Part of a small language model's weights.
Size: 2 heads of 64, vocabulary 2048, 3.15M parameters.
Training: a variant of Muon for these matrices, 128M tokens, 8564 steps.
Each number is 128 + 32 x the weight over its row's rms, rounded and kept within 0 to 255. Layers, rows and columns count from 0. Numbers have three digits each. The size before them is the row's rms in percent of the matrix's.

# layer 5 attention query, 128x128, rms 0.182, rows 0-108, columns 0-127
142:039110128123142132078092151090185112166168131137111124118160080106126152183081179121167123149118202111062071093100133109084113111150172096116145095123144114081087123113119097163194144134152109132155150099085139105059113074129108139127133135108105106131103072129128096115134173173183106110154174174113156117131090117100075161194182091095115183122162149123113133170093124157126121116092
042:157146179072109117181128104157138157127145135145139116124128171080156109106101155131111126134177147137140172164124187124129171151106143160164152153200128127112183104114100129125124170144209153192154165193151083175178147135119119168087154117146140147125144193108109130156138098097082069104108116118155082135110093114125190103109145161152188159101127149101123197122194090136142123130215
072:051048129119151160088150138097160158108136141118112130105141086094144162193151139102162132134166140079093074093137097102190103193119159161099143094205149109107117129142113082189163092149189151147124135085081156089062112111146101204102124101144147123134154107166171093113125157134123135129130143141100125105115071094104095097171208135136128132100145151120161162134187130130119101126087
077:158176122119103137210126113155128122111110138110148105146146094144129105051182106156096138110119079171158130196108173131140114122134080134167101149120077159132162135113159148109083151114095115147113088178175137150184141185105103081110170167117109089039170129164133162154077111087110138161167059132146135167121184142118162173069081107147094108098108176164120135069128148128127128138154
064:089157099131158119079087113088117104181088222153126103134193145164124144127070122137156095097144206116141119130127101127183161147152148148100109121100149147151174112118141138073128059157181091106146107177059113134106126112171112122094133117134094161180180078087132140103180099159119095145139136144135187173146148075149188152154169110109107099066115147094111112132077118135090103112143
084:210136148156104133145141111133062099143128114124096143112102177177084128089173127178062113119066076140185140180127149135132093092085105087175091146087149148150153129110107194104046154110077115110106078120181115104191112147118098156179110158114117129099072158148132137141116103082114145139106088090139081124110157114111135156100053117149125099132129083165108126111162138075144120108159
085:050131131110119125154065150109139133084145111114133075128097111099117155141082145081152168158135070143064115138141117133158154149151177159151156131180094145084088073075137099155142092121179085166193118155125151098148103144152136165095161090146077241099116135120090110116170143117139062089149145152156155117123068151152153080124210126138136179108126135121134153106126109124134137172139
074:098117160105171077121141087090136184093085115138072138130142102156103111152059193169089174122174170113096141098133137114117093171170062119154114126193201120073117136116067146153085168100134079166076135081130136114134072117110109084117197132110146122099148102146125127106136138149183129100110145154133145099163100136113117140161133121241130151095087143126148130094111134154169124121116
095:082106126109105159133127144093135165150193166111124137158123119106130123136084143096094163112101164118136133115109165161117124142126149087133108146151097151166105073156126107113142128103067157050198177072118139032118192079143170120153168127093165088148119184129156164124159184095206136159116164142149106091118131117108063109199120134141108121185133124165178139132087075118119099107109
093:154131124146170090088084114083107096135123149078112132111084102120150159100178084144161096177175111151157131168141134130159184096106042060091140138074134148141136205150088174093100120123147133106113100101104145191144168101174170057143095182145116140144152150156143132140170121188103100143154110155107091151080081113138102153169131167128140118121105123091140106171106172094151135198157
075:067104123073094123093134127116180122069100122138157115112107143147117117104099104111147139129097076100141107076202167129177101138147151194047131069133113148104114137104104152118085146168108085099086081077163093130148145178148134163143200112123173148143128076165161161136108094070152165139165090099113113157105115106101163102069151077139119094191177142110182165147153131149114118123126
098:153122167145139096145187144153118088150174134077134178152157095150103145079170056149100108102054116142081108148094189125205081147121101128161115119107151136126177087131214141170131141107103171083148129175190165090155152101118069122140117038066119157098095149134111155137148131118124122087116115120167154128149093114163163132109119070146124146127117124137071106090112139108127112115175
095:169162101171086088154027112150127114171142134142089148097061118158118087175151109158170136091147103061092142138156132128087083127109088171093107127110123119142134194097112089153124124104105093069183057097178070134139154118150096105091159088083165131134123133098146142113136122113116108133159148123126187104156124153112164120092107151155115114171161125102104120072077106183150100143200
094:115112163119107152163148166122098142192085173125128071136112143178121107060094118118168096115095124128162070151092098173204130137124102148134082173081139221173160095117119162134080096134146097139138166193131093088117125136144082190106161171090143145130135144109090157127139125145147073130138169150078144181118115109130135099136139134155148039087140165174127112150132113151118121162191
092:168138126065137067110144162137153131173132137125132092092116133056152122113153179159140148147163134110071117147145124159114152152165102162124100084084115087169146072144125168075150158134111117127106094141132105089143196150199077071185154121104145100121094138136080115135111140162129110150091141166141202141064157126122134142069073157044095117120131112140153119137147175165122174061151
096:156096119083138120131156097156149151133132146184123166181034155148131130098147157069131141155160099146097019069132093140128154136125121142150155162113118158104146117069106106112080112149116107145168105173136035162122077142128115166102115106135134128163145157175144111192102127137105172107114122138162098142093122134147136113134177167121135124110244136093126067137105139115130113099183
091:122118116147113148182185137169203137179149161055117089134165097146099107172156076142142079151120157139151151088101179148148134124164091141183158153198136129113166104173176227092125117106107128157109144153131138176113108173098142109097128108064130082073179165167111145093146132088139100150105190110113163122121103143089159144170098142156116158187105114096116155115110132115102104160140
097:126132158121143107172148145120101143173136134119115140095088128124124127147152168146133139135151173104093069128185111110143127137167099086138107168147150063135081099071075147153099127170172108096070178096085180159127074132117107188162059153048103125155073133184106091122201170112158143102135187133121172141153126075146141176133132173118137097116175107116101174119128137173080092142136
094:164160150100116086153157114080122186108147075114168155093139167153157158162147091133134159169065071108149148118163145143129121106216138082168103128122166123181135127080150154103086153150076108089107132130092151123140163179149146160151164156129100224190121160100154147158168145126138150128139111120160103121106119066125127147128066136165100091082081067191131153144131158107087114153106
084:173192112148115112169199079129065181088119123094134101093075147123062155111135136149146145155153152140120090138120135125169132129156157166150114106142125129175143107191089163064146117160134142166140093113152118118175093120093126134106145135181075138098120138166136135113194116109150188094178099127113059033116078089191146107141095140119129136141108152138115142129195154172167121145093
097:122133107196141118148184112111152191140198088179119090136090139090114160183107168141128140136147114085107117149159080108114095113112116113161176084115164106101122107086172153119121129122186166038160093083159136150071145138141182168200136069158108165170142120091138133150142125192141131162100138145125099130129110137185122079122107153110143143073069138101178089097126119174150096138114
089:153121099136105125101166127155077116115154120091154104154179107125135185151090048082144181157119085151118171169136126187071170147169081125147119158130175198148126119126105122148160174145104100157102189127144105107108147115140090072143144148115104061197138149149143090130150117087121118101110141127122100078087168145096117152117062188046177146125174131124121142193141167115131146145145
077:065092107090083055140117145127072131096113216151140181136103146112111182150104139089149136141129084108137148155129139075169122101139164122102150101136100082154150134100118080176094120098169164079079082173159078158105174105140175089079095161125133159153160158103106127160139136109163146110159088117117169192151111140090113104151132194146179079090132179146114171162151149128162130141153
094:103103126174130117175156127059118139164099115155129111129184064077143177155122162076143131183095118137082126056104088103105155155118123144151155140136136088122141142164141092172136159126131113175173123106160076155111116124103098088140122115092130146194109097134152121101171137143124062148143105122191103094090137117078084171154119082107211133097110156186191136119168103176157123066156
085:100133151082130156092110114135157135142105178126092085154159147146132137126129111142136104165198153094106141081150091108103117108152130100067141150121146090084071120111095127107114190157223144201167090111128085151134122069092091203142156101130140105116193117064124084127171055127159103127125180145127117131099151154140067153118090149135162125101097119106131155135113102115063106097067
092:087129098128166180136114139118158063137115085102144135135142101153159115135106110123123127167134140158144105153118132103091192142076149140110170172128142121141134075192068164124236160064117060180204143127116123159104131163169080094122139165096111170178126144093082087117141161093108132103107111161152160213083104077149138125081121097169114161118109152107100101140138112124089113123124
091:126138108165124138082143107107055133092092148188139130117163146125128118106179140101108133156156096140108129107137165100141158067147110114097059125121086130169126036110128094184160150153118091168121104115154110105144090101139145122108095141050151151130133141111093164178134133119154161115176134149076155144182155085086135150104098176155058105150104096148124210071151109147082145183190
093:149119159146105155126125095067140121184070119060104175092177072066153145120162116184115162141103116138133110109151110148169173138197095121150113143115091116079153147141086191103117135086149150170142128092180110116091146116132118146088098126094117144182112085107129144139128133073072108122076154115148147161063188084113072108078081128149096075110116169129120108114104108075111122161176
100:169152111235204092115115130173141129153130129164147088161101127140157080177137178093158089156113170190099149109158143098097081111082077106108140129130091150114080125137191095138114084106108132066161169109168196156130094107126130156129087111087178145109159119161126106066160126187141147105117076125128127094176128169151147144119098118125128101145102141114078155137096103124118056111128
091:130182112165083181113110131132109154132147104112080182151130109136135163168099156145139121159113121102096134149162176127120118111107114153124182164184104107100107086108136141165152155095228066180125149062129162118126141102167136093101099155134124122138165091131127082140155100148166126137083179195092106095108096129170130113080181082100210158135135164145142168061076143106142115187135
091:089109149144127137154147130132154124113101145135110100101154066092144063142155162125167116143189148163145100190098143143141164152148122160103139127124088111129114162121140069164155086109123131133150108130140187015081064073086132107143129130114121134171154132141130184156113157131136150097141137143110144178181084097137115102118145093191162145154187025103141128142139126195081093081149
097:141120143102110123203157080121148146163086118099143179108126141141129095119183125199120109163089105168116144096139133138129102101119162081112151119168121108156165113129104179100066150136199119137100130195176143181100149157110104170117103186042188108087107114125142141113143123118088081135077136075167150114089118164111136109158107188082074107125113142167140166095141163073154109118180
080:100128097136130139137130159099147078093178152131128129190238151123097168195094119136109117128137174085100045084128118106153081139204096154154127113119154116130120169137136112147161153170105159149091160153085168091123132143203145151150150103169102106105136123189130094146161145138135121208160120090108077152152165131116162063175167119137101136101128145138082098110101141112110169117088
120:158157125063106099096132158118131133126064145144110073186140138176113135073148129072102101111129077140162146143118111187165175112105084167172121182054146147110095109108133184077119162096094149108141082142162079166158135129140134188090158123140127148162175155106067193137133112097088129138126135081162119151103134113142140106054129172095145055150111104127107127119169084072120102140125
093:150166128177178156088178102142038134138111135119163153075097143112106114111176039134106096107127107105139146156134115105178146107141086137119105129138110171144104091132198140103063145118103134130220183124155121131184149103137051108135165075116121107106185144142146160136145138118105153135104096116107126085151103160090119094131087176203138144090143187154132152117081133126114161095166
098:166176085144100114192183111146126136181139153106154138092153121130111093081151096119111094109099152128177196163065148150116112148173124145118207097134095154117149173132116154133128183095104119126081087112135157097145106127133091148117121126099121146093122152132112166155140088137092160090131125117159135083003178113098181144126087132089167139077115073098149148110169131090114181172170
089:105107138120094097100132076125132136107153118106127144178066106136120148156073183127093167110101155131137169145160109159124152167121156157131213109150155080153132122170072130110113135133126183063141177121173174118050154149100117109106102101101142103144107077152135091139141116144116125090124178138131162164150089177085112199077176133142182082140202148161153134183095146114069099166118
112:127182138090119101118126121088122129093101113152169174158074124120149137129160191143068154070086087143191119139120125148092138090158107130077088136080105196157101172120111168144086148078082143154122084149112156187152134163153144122121118189122139163101110103114160187132138118120150094146089120158106069152079206114141118113095076135140188082119093093098110153092169105126113097123191
099:134091151111159113105109119088085171169100168071103126171102105108113186148172095111222205177072099145139093130110114087120137074154142118086105138135091112158136118175170098102136146115078162162144083161147131191147082194116076077132149141124138103065122118138098146211144117128127129137176107118144180173111124179082073134107136153121156132163107104129114151125091140130143154125135
089:164135149117104108191166132070146152198128148159153158161166110111134122142119101137202119078135112143118071144094108182116126137077115162107135064146156116109094164139077122157100098184153103153165192178106163063131165098134139146108067076103123127085136113186092146115089105115119154130095106136120145208196105204133137141143141099136113106124115117118112186133114066125143129121083
102:135117179128110116148204153059135154114130125154103166201141135147136152118085117134187145094197080154140188093138115162112092132095134131165099114199065166104123072115120121100081176116098106136134077130148129134128109121171175127120025078139140116128052113162141131106147173100104058152127116145138099119136132145134130092128123161066191127130124156101161119123091132080120151141158
096:157179128130110141110159117076158128095114123149120116058117177144056160070079111130071103141160150162142128136113164111146144099126152172094112102119137114104181179169179113107119117161136143142128138089126157173077186140077121106097111176121145138131141191160130116103132123149150152104102165108121129093197105151109144109106116132137170122218086125113122116173158076065203090049110
111:165127145161088116133176150117077158091099113109136156114098127127155123090076105146193079113105111115114153236127147105121164114121056148147106107104085112079133161121103157091101112087122184160130114198085093094119107145118100113132195094111143110116121125164118068119144125107113139106168098175144092137106179131090109135110165173174078066119158146131168088101133158172102089189084
102:156137154145090169165066171155096172080152133151162123122199108113108159149109134133092120152187155164129154158111134105139095149127144120079117146132084097140143161123132126135191114148136134177158111209125138106113156074174152149125176111145100097141170139098117170111176045075137116112120105195135164107125141111121117045057136067120129146161150107116074083124154136183151143081086
096:136140150088123126150136102086120101163132146136125150094147101134109154115126133140117210071064147129124122076128128102135165158138128142197146159093108097146115160102194120226122159123161110095129123125072167041117130150160083101079103065157150093120113126105189142066116148129137163108107179112155054179128095158099099125103122158139091116167084097134172105131147185176110146129150
100:110106158138151090210170130206166097108134171140148137113121135174090097166144132093138125185090146122104146168158077140125088122106117091133120105109098151073115110158172123159102136188076162074114060133060084105132099100106155075153094189137143176142130122055094100158134109143143137132136085136095132106129147123171090108128138101150134112128096087130071094099121069200155147087123
093:104130162139114155101216085126103068144193099139147080113170130115098164156051151152089170115085109178113088160153078143097131132094156123084138119117167118118149165072186149199153181150163153166153153124104114153076082164133111146113150200106097090130106114152162136122101112169124139163132126163103138180159139173074092155156121118113152104122132124124091110087156124153116203150120
089:108096112183136163163121133124117121170065167121089096135158157140125051115071120111149180128124094145140073127125122128153119127132200159144111164079146119149144126027105106116164175100183140175122160110120114083125164060125148138157111110113131155108088101083123158126138114143202134137116106139148123071160041110059108132124157165125166132119105107115065157184099101101082152129113
100:151091078135102107152161115139152124106074126082120121132177163158128149090215097115133133086084056121117165114182106124175147137127117177125100129106129160125081135107082118170100148126056101131140102106161134160185115164129156166150141085097100184067119128104194154129161111088091139126150159140140091103123162174173135192181135116102133080141182139178201130139129132132191146153123
103:178156109128092123155145119132116120117191121194149139149199165156154129089145124134139131085134104152090077184180163112131114114130103083128131132140180109120162205144136094115077148133091141151058099115141099158136128128134213167191168155158108103101140151099164146155057142154121101132145073123154098177111107058147154120149100118144118117129068123159124081170131133174064104071114
101:124139139161139166098138106061149068178135129129148069100109087088150169123164149121200088152103131159121139092109185102148133110095162121126157162123172101081160171156179124109168122132134182128166085053123107129138081080144090132130116136095089116114130117112173110071167164121096092127109123186107161152115131148095160217122082161103103183162145141124137058124110070153136132078136
097:094088122129103113170140130159136058121134132125133126169079147091112088060105142106110119157171072103178146193152079155165136110144129086164138133130042101188100145205126145113112074149179164142113137071148193134097136126103138120121124153056142138162172110131141139151090130134121110159145100130125117134137097146181135145089116148157126073139095081129150144166051179120095188115081
104:113104155108109114119200107191163049120148185108117080153096104156131157103124170104167130083135107167094080078127121148132102162142142134096080133091111127079125096134165066137167134055173146142105077090073178060103107098084109164118144173111075131148131166189129125131119123131132164112162206181135117109102137119152122151159119098110073158156100087138166136103118135145139167161132
088:050144144077141146138144150124098169102172156078102118113096085144097132063145161068141105112168140130116181153113123125081114139165149112165131061153127133133140067126058157143161115155118120122142104124131118173132083175169178143110123087132060206143105117089125095063151144125150137078171151142142124163118166159081127136186139144151092134071062114069088117138124115165169116132158
093:110135158132116146095131152084102103185150106206137114183155161141103122082158126108132169136116173161181118170103185120162151135144143138126103125127129142179109112124104162146139122094135127070160148215078095134123131141090103132077164118132079148120131180122027118131054123164105097097119126172118141093130124211156154191102109184073107098097140120166093110103120116120146131167178
098:096118102156145116129194132118101092110106123201115150079180150123140119074156108069089125126163172082149107098105130137127099142153179128150136091049148102164128142154157189106102106158057154128151114151122111171129081141185078111154084180119114100147188131111107118173164112101106089149106170089106181129135089070110139145126107117122120098129129161091147134123132135116161085011112
102:178103111074148124119101145141176183130067129102154130154080133110094125145084113105117167168149142104130157079130133104157155082097116108136150104140184092106074138114193124141105144147121085126133185168062153140155105146143107130121149134127097043179169152116055140105157137132199119119117144112159088131060161088125116142136076134068161117090166121137079096125086084136188110141067
094:111193101073118126144100125152118132179140174134090082130103081087137122170197124151061149138152148154111159130174192144054151123101107157175119149113103076173120041135157159155158110123147171087116181146085112140143149139150132111124123139086134106114113147109137168151130108061144066114085102198103071138047123120150122146086082101099137124143110120124146097141115147115182124087156
106:099133155147152097140110141101111054161083167115111139135093119165099091129081138132135159134116097125137091057125167077104110128109136047153116101154193163143117165105122105140143067091107121145117146074093092154094154076205123187108082098088122080062159111115104149093162120144150130086145110110072142139150111106126088171156131164127191174112178128139155119096095119155113090125052
101:108122131154127140198160114163057115112197156114136140127117139124126129126118098181205114091112116160162183213132089133110111112123195115127139174091190135164162109127144111106107098117180152140151119138061137091125135141079155155118143154159110124091109156170121123163150130126102124076215069146076087111169146118155121063164114119136138109139101095147087108104133083047139136132089
096:089135138102139149099158161104146137138142149096110202090162074116082137125112190135139102181086128144044136070104112068109136149166129093122155117101156122061047083114134133089141135093111084151109193166089133170086078108119141106147131097149161114100118153119082139170091135117096107146091114100114132142184111101115093134123110080123134112116112132082187165142047123169096113122065
100:121136155129064121122101101138131133131153148110143115146092171167146127136105149122155117126110101185150189097084142119165125110113079188113118079134149142177147114081104124154131127128129123168142063105138102183165144188129109111173094190171138147157140203135121141121144111102105094077090055100154087098202146158089086098050088137149170099115135101144167124129090136044078159123096
086:132071116110088170086137105093134110164122085128107098076122134114159102128127119068098191157179147188171115100058109107149187141148098150143140175102116081128131165084164140093129121117144114125105093136111117107136163154172164147197118156134120102093134124132091112115057149136066108134178120082062102144167128132101090166087120098126159161146238162129131121151164093126139117193121
092:109117122134153148129128155154132164120105118122142156118131117101096118114136072128150154136090095079150153112082108101127139160124166120145103140097123188126152105171133128170146067142147180167194202097119140070089110135107164216113152149163085074104144136152146106144150144140153163075166124197118167108100155063092068106100090074114098155147155179143120108195115139056124108080176
086:194112135064122186168147152087128144190104111166157111167143154149144097082062124100123130103093103151170179125119150103176125145097111134195126152099091111103129150088160137056126134113067116113121189164126076145135136144144113169139113152098096123076093137113110133133098115075105146151105128092072101208171110096147124125095148101105102102100145108157130191076091098110094189144075
087:093070104195123154137115142075128133143137151107109142084057123125132088183146106153115120187149176120123154118149087111130092070098151096122119100109139092153163176169115145171129122089088171114195131162135138125120141103124199084105129066185119244134092147111085122102139101163093115133095108150124113199121122113092146152109157141150134099151118097097125067164155107145124073083110
083:096151153098162093109141146206139127116167144149080106130124111106145182083158176102105151118185091124128155116122145131087131118122054137095141141089128161080111112130133110122140109125131152194088161172128123127150115085053011105138101193104161099200123120174071191103131097147151112116145122124190123097158146159181112129166123113090158144093087148153106165115123132098134086143103
094:140133159116103144071163151104137178165110130120152090124157150138146194106138061116157126156122059122138078152126104153137103133118179096158102109114162111143108105146067105107138158081211175182166151143129117091143082061146127105116162153129136099122115159074087133118117137098084088122126151098127127135136157080123153187135032140103203120098210130135171156107134123115132159124063
088:127086134185137096136101150105090134057102098055096152103092121095133125121136163119059128158149087142138055160165066091139083139131184110089155133111130081140118124161125110180161084168127118155131109125154126125107139154146166114113103162165156177158084125182122149128182106147129127088166069122113182119111131119124106168139165122122204082176121119054161141143178150115153078095070
096:130150092078101077052166115145108133077130164124140169161132101153116151149165132110087092120145058126087149134099148103106103180164123131116136100145169150143045081051074119120148120127187133117157157112126129077129159152106120102148107160093163056147137160143119151129111146133093155097143130109152136028120170096182159144139091113098184161148113169079110139101113132178187157132149
108:115200127104129115053093094162085088149134132141138146060134126120145178127160111122146107102154161102089126090135185156058142126149079145123115145155134122128138092101092132159093173108151103192071084105076145101166135160070119048096170099140124160093157119083157107155143158146085145157092126165156067065146175114113161117143075125119203139131130138135131132116158107128148110079178
096:165120145039170090154162099137088101116117136083118138134136191168133110074169098118181175092121132143139117135177141133168104157098113128152120103143144170088167060109093125066115123111111081146121121069112051111131054136124103125127151145118109060108170173117189126135100152142151135117126111114063147145143131147114114113087086086056103141094116124165143187096104137117109179188113
096:089114146137051108118126117168119148165148101170164111111139181050138136118127154077112125099128129117096127085126130139063147114114170130169159104112160133123136095147114160129149133114158072174154104122118122116150103110098116150081079179140131117130150145063110165217101126095101157103106126123184138182123106111126167088151080136111188153101198176145161121102142074097117139097018
097:153160165133121131050121127099158108127124111099101113159063124139147174140165123139183108097089113123102133153140105139115141118136155144066158167078114078186121108166169116170173138186085139138069120125136142150146185178173145176124163167096146161132138114163166123106125133110087101108142197078097102166144102096131115130141123150193128084170151189108073138156132102110128027073136
103:149119073093106086123148190174123142102088160125112138128102103151153132096181132068123108123115121161139112035130168071143112130137099134138138129136176132119118108153081091139178129092110112197154127099126092126112105115103075154144066180106170051151090121062115156152172144112120142141114102090146164075077129125142129105132074098138192171120050156146170128123100102150138113121199
102:129126164090157141132148118176109154112225114118214120149117142136149066140093147121141085083094124081146131167119104126153174111071112054138118133110109173122164105066136139151124175088199156136140103134094109069100145110164135146103126121146126195108171128141120126098123148119135117124173090159061143051101077171155131134166123128142078135110166172159087143130143121142124178174182
103:133097128074125142104112109131184104118107038153143104124176076113131110104109176116135082107115187175152068142137103146152132104129153110166093151145117091094081166170161094094137127156093186114141171103131163126115111114174197173110170140164102142126074110126032148114123080123125061209142180109063078124106121112086115123157140120128115112158148082113146099120126102106117126150093
103:106178125087111201152104101116105116097111123108112137117110127193115114154067114098145077157134127173122091152163135145173115121109176118131157128150199107146165093056164168144129112048091118139109130161145156128093162124094163120134080072157087077179077127129172128148130151160137147148100100054120121091147089146126107057129141080175174170148133101098159122164106097157114134055152
115:118123156125119068101116072153160132095166120173167129083071120128172085160167153131131177104125140110124190094120151142118159149121167074087099167112134124082142104154133118136124153099149097133145131068074106109175129157141149158135245112096192095101165135149132125159120113145145079149155139166109117148050164191135182115136076151105130150142102171146084093086115091139075121097157
098:135079186129156123173081033145140131132145090098125137133152138160147164107114167141142186094065130121164126170111107156068118116157181107112141182100189148148152137135154099149158131187104132120139078121163145072149155129140140212141155143094143100124134162206177094142108124135169148135138099114122114163101066135135109118080183161113041160167121104150149110150131108129150104134068
104:120130162131148079171160199172175167055104122176105146155167104129156166137105136128131195129087180116119110136132181144137145099109115130134134130151101137089116109232167123128126120155106221129122146081163116131156158119140079157057100120135142044179095155129132181118086098111111129139163147157145101152078107171148123144144125133105148158131147185154144179147133106133155118176074
118:117093135159127099124133129092152162165113058153104068100121135078126119069081095153163112127119195108135105074108145146169119136115123140108102160116091102159149121179158145100147132147147152105122106163167158083111167069212141118140130105132123143155099092089096130155109104091140099185115157142162091160075068149119141175140116156139084135121099081173071173155095137070194126206160
108:129131144135110102045139105081112163117086147161120121110087098115153165112134090104124157078153066109110113144144189117117067163170115092151114086130154159150071135176128124124115123122197096135103085118084054102120151091121104133114132135115196116128176111135166129096109134141092093127120110090184056090037089082104094113122107135140147141082103192162132149132107155122164053138136
102:136140172123112091119151130099114130113145047065201098102142160112119103138145107114109184179141151132117161146105055140105131107069198125104127124105076116161166109081092140090117167066165116116076136136134124152131139108126113174112106179119100107140140170102080164097104107156157066125099155149113153076028144128145144129132094108123118082199113136164107139087154108154104194136097
106:161105135201130156091080094083099181145177068089161053115153123148110098105102134059138158135100110091167177112094089111135099167103157134125107137091101105125115107157160156107165101129074099108081131163097151179109167148134166160173134165077169132121178164182126126153079118128165186164183153112131139156099091156100133101112182127135100119135152115141152147160129173086156148060128
101:183157136154170128147150162090108071102055157170137184100099128089142088140095110075163132133062099148144171117082173113153060109121159117175069136107156145086125203104171129086074133126081141084133101176120050143122145097141112147117173135107150155089102145136143162143087132116096139126121145157117122109165193076085127125085183098144115087120087120155142069118132145114128132139155
111:119124123128143137177131130118099156127128096150219157163186134170067088149119147083127168117091158083101148137122046109177089137079148100101126146116125156113092103061141160111149172174095090019104112102149103174098144145108108137085123111103133072114165150190154116158108111151146109069122105161121099090095123113137146128139127113093101122132094094095045109126108149151131182162137
122:136127108117066137180161118126122127154104110063124126127119154138105168113135097140138081137117165142109069153086098142152135112113115139140109065108076122137164162187124121143099139156129208064169130168181143168137134059096103111188175111183191159162123152118153157132065111128151099107150134144154111171164066055180099161105135137135181133116152138173114178132129110076149125190135
115:132156104153084111141113186202097119123117082151158116113177113170154129162139139112148127159081162104127135134105126110129098096030151118096126185135125139148131118090144130103143161088197109107120154113142135184158158105128121180099123149129204068156185132216139128154090121159138118150065086121210165115158140145179156151100118079134156125122175152119110113137159136163131113067076
117:103102152193133117212124123146204111158111180137147099088161139071132148132176118140143138147125146150123112091099105131126125117095126157154135136153068126108114084223115161057174115177076150149121123125090137080180110134136106092070145131209092160126114127128090122099078130080109099121146104115144189120137134142040140206138106096125103119145142096114150137105172122099124155111096
097:125141078151164105143083135153120125131121081139125168117107108156155148168158165142086056122084053088156196149132171143091202154101101129130143147180173138128122178147150056127146099120161145189097108072123070120122160105116060137131173176076116167156066075125137099134138155137139152075107097105135118110152061150159113120152150142173141131134151122104128105183174117119160124088148
115:075182132179115159066160155126106157106133129115130122154076109147123185135134159101125154158129166160146185084089120185104126126126126180047187109111141120141074135125058179155099125164084155135132183128114140132129145148087127104082124166031151182141116108172110149089115167146096115120079141147142121091192134163105095153127133153068129119140186108118150135105121104149106106204130
098:109103161069136190171152081124157177124149138132134176137142160149113066095124135114160127125117128157122141169133111089158142132104120119196135123098124105114136064142111170169149096127166165056142080094166127092138155156128137188111075169201158038137183160128121160154090113079130107128154143182143190139139126080098139162116118098102113147107056109152168175095145128135096170130163
125:096082168145123142125155137097120143107197062145167147137148104139074114114141152162137114090143173070086116133144077179088157133095088133099146156141124153114034127175129163131112159142098142136116171142154138117160144152198130105083080122113109147116194143094082133127128118105132108148183184126123137100089126098085121163132114145067064094138156159171051102086121164137123189174092
102:129189120147065115193137125163147148081143097128169195094162149131074115187113075133131160108143099106145142159110123143097107118093116116132112118095123157086129087070175151142186083099116092160184140056129134130122105071082114145147125129095124092119207168188175101155101116163088189141146137126143120140129102103119151089130074123063110152174146210117164105118142122148144155127139
124:161090203150179089111132128112169064091144156069126176153162143114155151084133132163143122111095161119174158169160137135097158101143144101122116176104149153120152094199122174118157144173130134104182089161086102092132124133166161136170138092162116202097069127090071154148111147081136108112200153118121068163140140150068132176144123129125104086121089096150125115118146137103154098072184
111:098120144135101079167172104129172131192102093164122158154166128118140158144137144120111135092082140141144115141135098153119120116091172150120115137150057167147133173198178125105136189111099093152154131120140195198174100109209134154058130164154077094114119102095102168110120095064114137173134140137146126090092116136173113148126154114133105093162141090164120089128168140057133191199132
109:125116128135151114119104119176137098106083104094083137164170102087177101098108096160088100149061157159128127096163133109127137143086126168129154110130116086095180142065194103148128129193105155188185146144157156127142181124132176130044079101165156224092108144140103148074161144096132116141116138123126149141161067154135128128118077091157080102130173097104148143124195141151145093118103
113:110118133117104080125115129123125153144070058106179094141065118166117137141178107110094167143089145055135114133114136102177130113098170203137112072142129144156078145144130129061173116132057157138124114131191086164136189103122128131120171147175194091101141177105139102097108113147106124161119114117139090125101139070232150160089162169108115126141174142116149145116153107098157108105095
106:091098192082131079141153152101152152155119110183104123116145153062110123131187124082140142086137111145128074165152108162118103112141100147104116053144126155085170118206136139138161124086159067087150122108091139180146086106111194105094173129137159128082103140058129108103122131117110146150129101144163061104132094097143140121142140103083112206087090101164081093170082097167165116110120
114:148156124181162133178132122138135183156133164124110093117097144094146049098129095101131105168141097108136169176124108073217047086138140151136121135129175110144119142134165142087195164124136092090146136126189112119091135102098059087131170178098148173148127164154137141095149114192145131085144093089146141114103123143148134135140097165114078154118063098165125148188144183132172102121169
105:176146114099120217125123118153143112139199154140110126096155119169113172136109140143126138127172108138151162135112120116067116135133156054091094101162118124159132238134133128113156106169065112116133103182140100085087137087184143085069094171130158078119074125130119120168138172154124081129054155127090132142075102144128129096122206105087112133120157142166179099107100134119102161113130
103:169186118146155129113130185112155130124100103088106103128119137143150117081122132117110148103173094091135146087149138160094155156120124197103084104098148060137136128215065122170127101120135096130110100121178141108142104097091143099135082058186152200145110111102123181081076126151106170103134117121070107176165150120146157122105054157118175129154149066085142181094119179130173133129126
103:135116146192162124129170142107122133136138153096126097122189130125099121089092074192077119137157144134193078174140094166161162114137109146135159170077138136159158138189088121137084066068186094140103142183056174165116118146154156146091156096099136191065138153150082082082092090105130125130100159105112180096079157163108126132113144120167181112073117134144115137123154161128110113134130
108:109118174080107128096137113118125112111103099166079123127164104149158151105110084155119089139127117108174088168145086121100093121143097064101143174122131119138138098204127081144129085176191135097144124148191089137161157125110136051121083128149171148147029141084063096120139132101113075126198100091141144124076147117144121159111132163184149108086119159148135095101140128120130043090148
103:050146097152151087168093162178147137113156075149117144141163124154130136139115132079136169126139070100112187127127116133150121079118091062097168167110159096138106133106118132155170106151075163153071152066115098164152091124148164182123106163143182111129139169237155119073150092118167175124173128097069148115138127156154132153128124076125086137146130151091108146126127114102070135158070
114:071091105143158089146124119135131122164106113173130126143189154186135086148123104117117116197112124082098155062094163183103107133156129111075131099138154151164142124219132143148137087126138108117130129102164112101109144079099092153075068121127115156075189135117125087054106138096121136135162178095132092096068108152146165140151106102110164101081211101121171098143140158126053111136134
109:056110136134117175092134163077159125092144060148123126148094112138129098209096156113152136144143115079096142095134075133137098113146157122104175177133135102121126239114090128167158152173162096167188115116150134061080124154160123198143095150107128162097151121195165159115119097109121192156089097142119099099078110145111121096091176136058117129110132113146097108115147138117159142099144
108:146052089110109096158139114137142042139138119135113051061168128068123145134162132131166136156096174132117097106169130138130120141140147130153060105131148071093125152182116100136088141158154222120137165174133109111129101094141147127150165136142163178157119152092073085083108101116178078119123143198091103147157077144121115126149076135136116107105125130202175111150171144111138097097149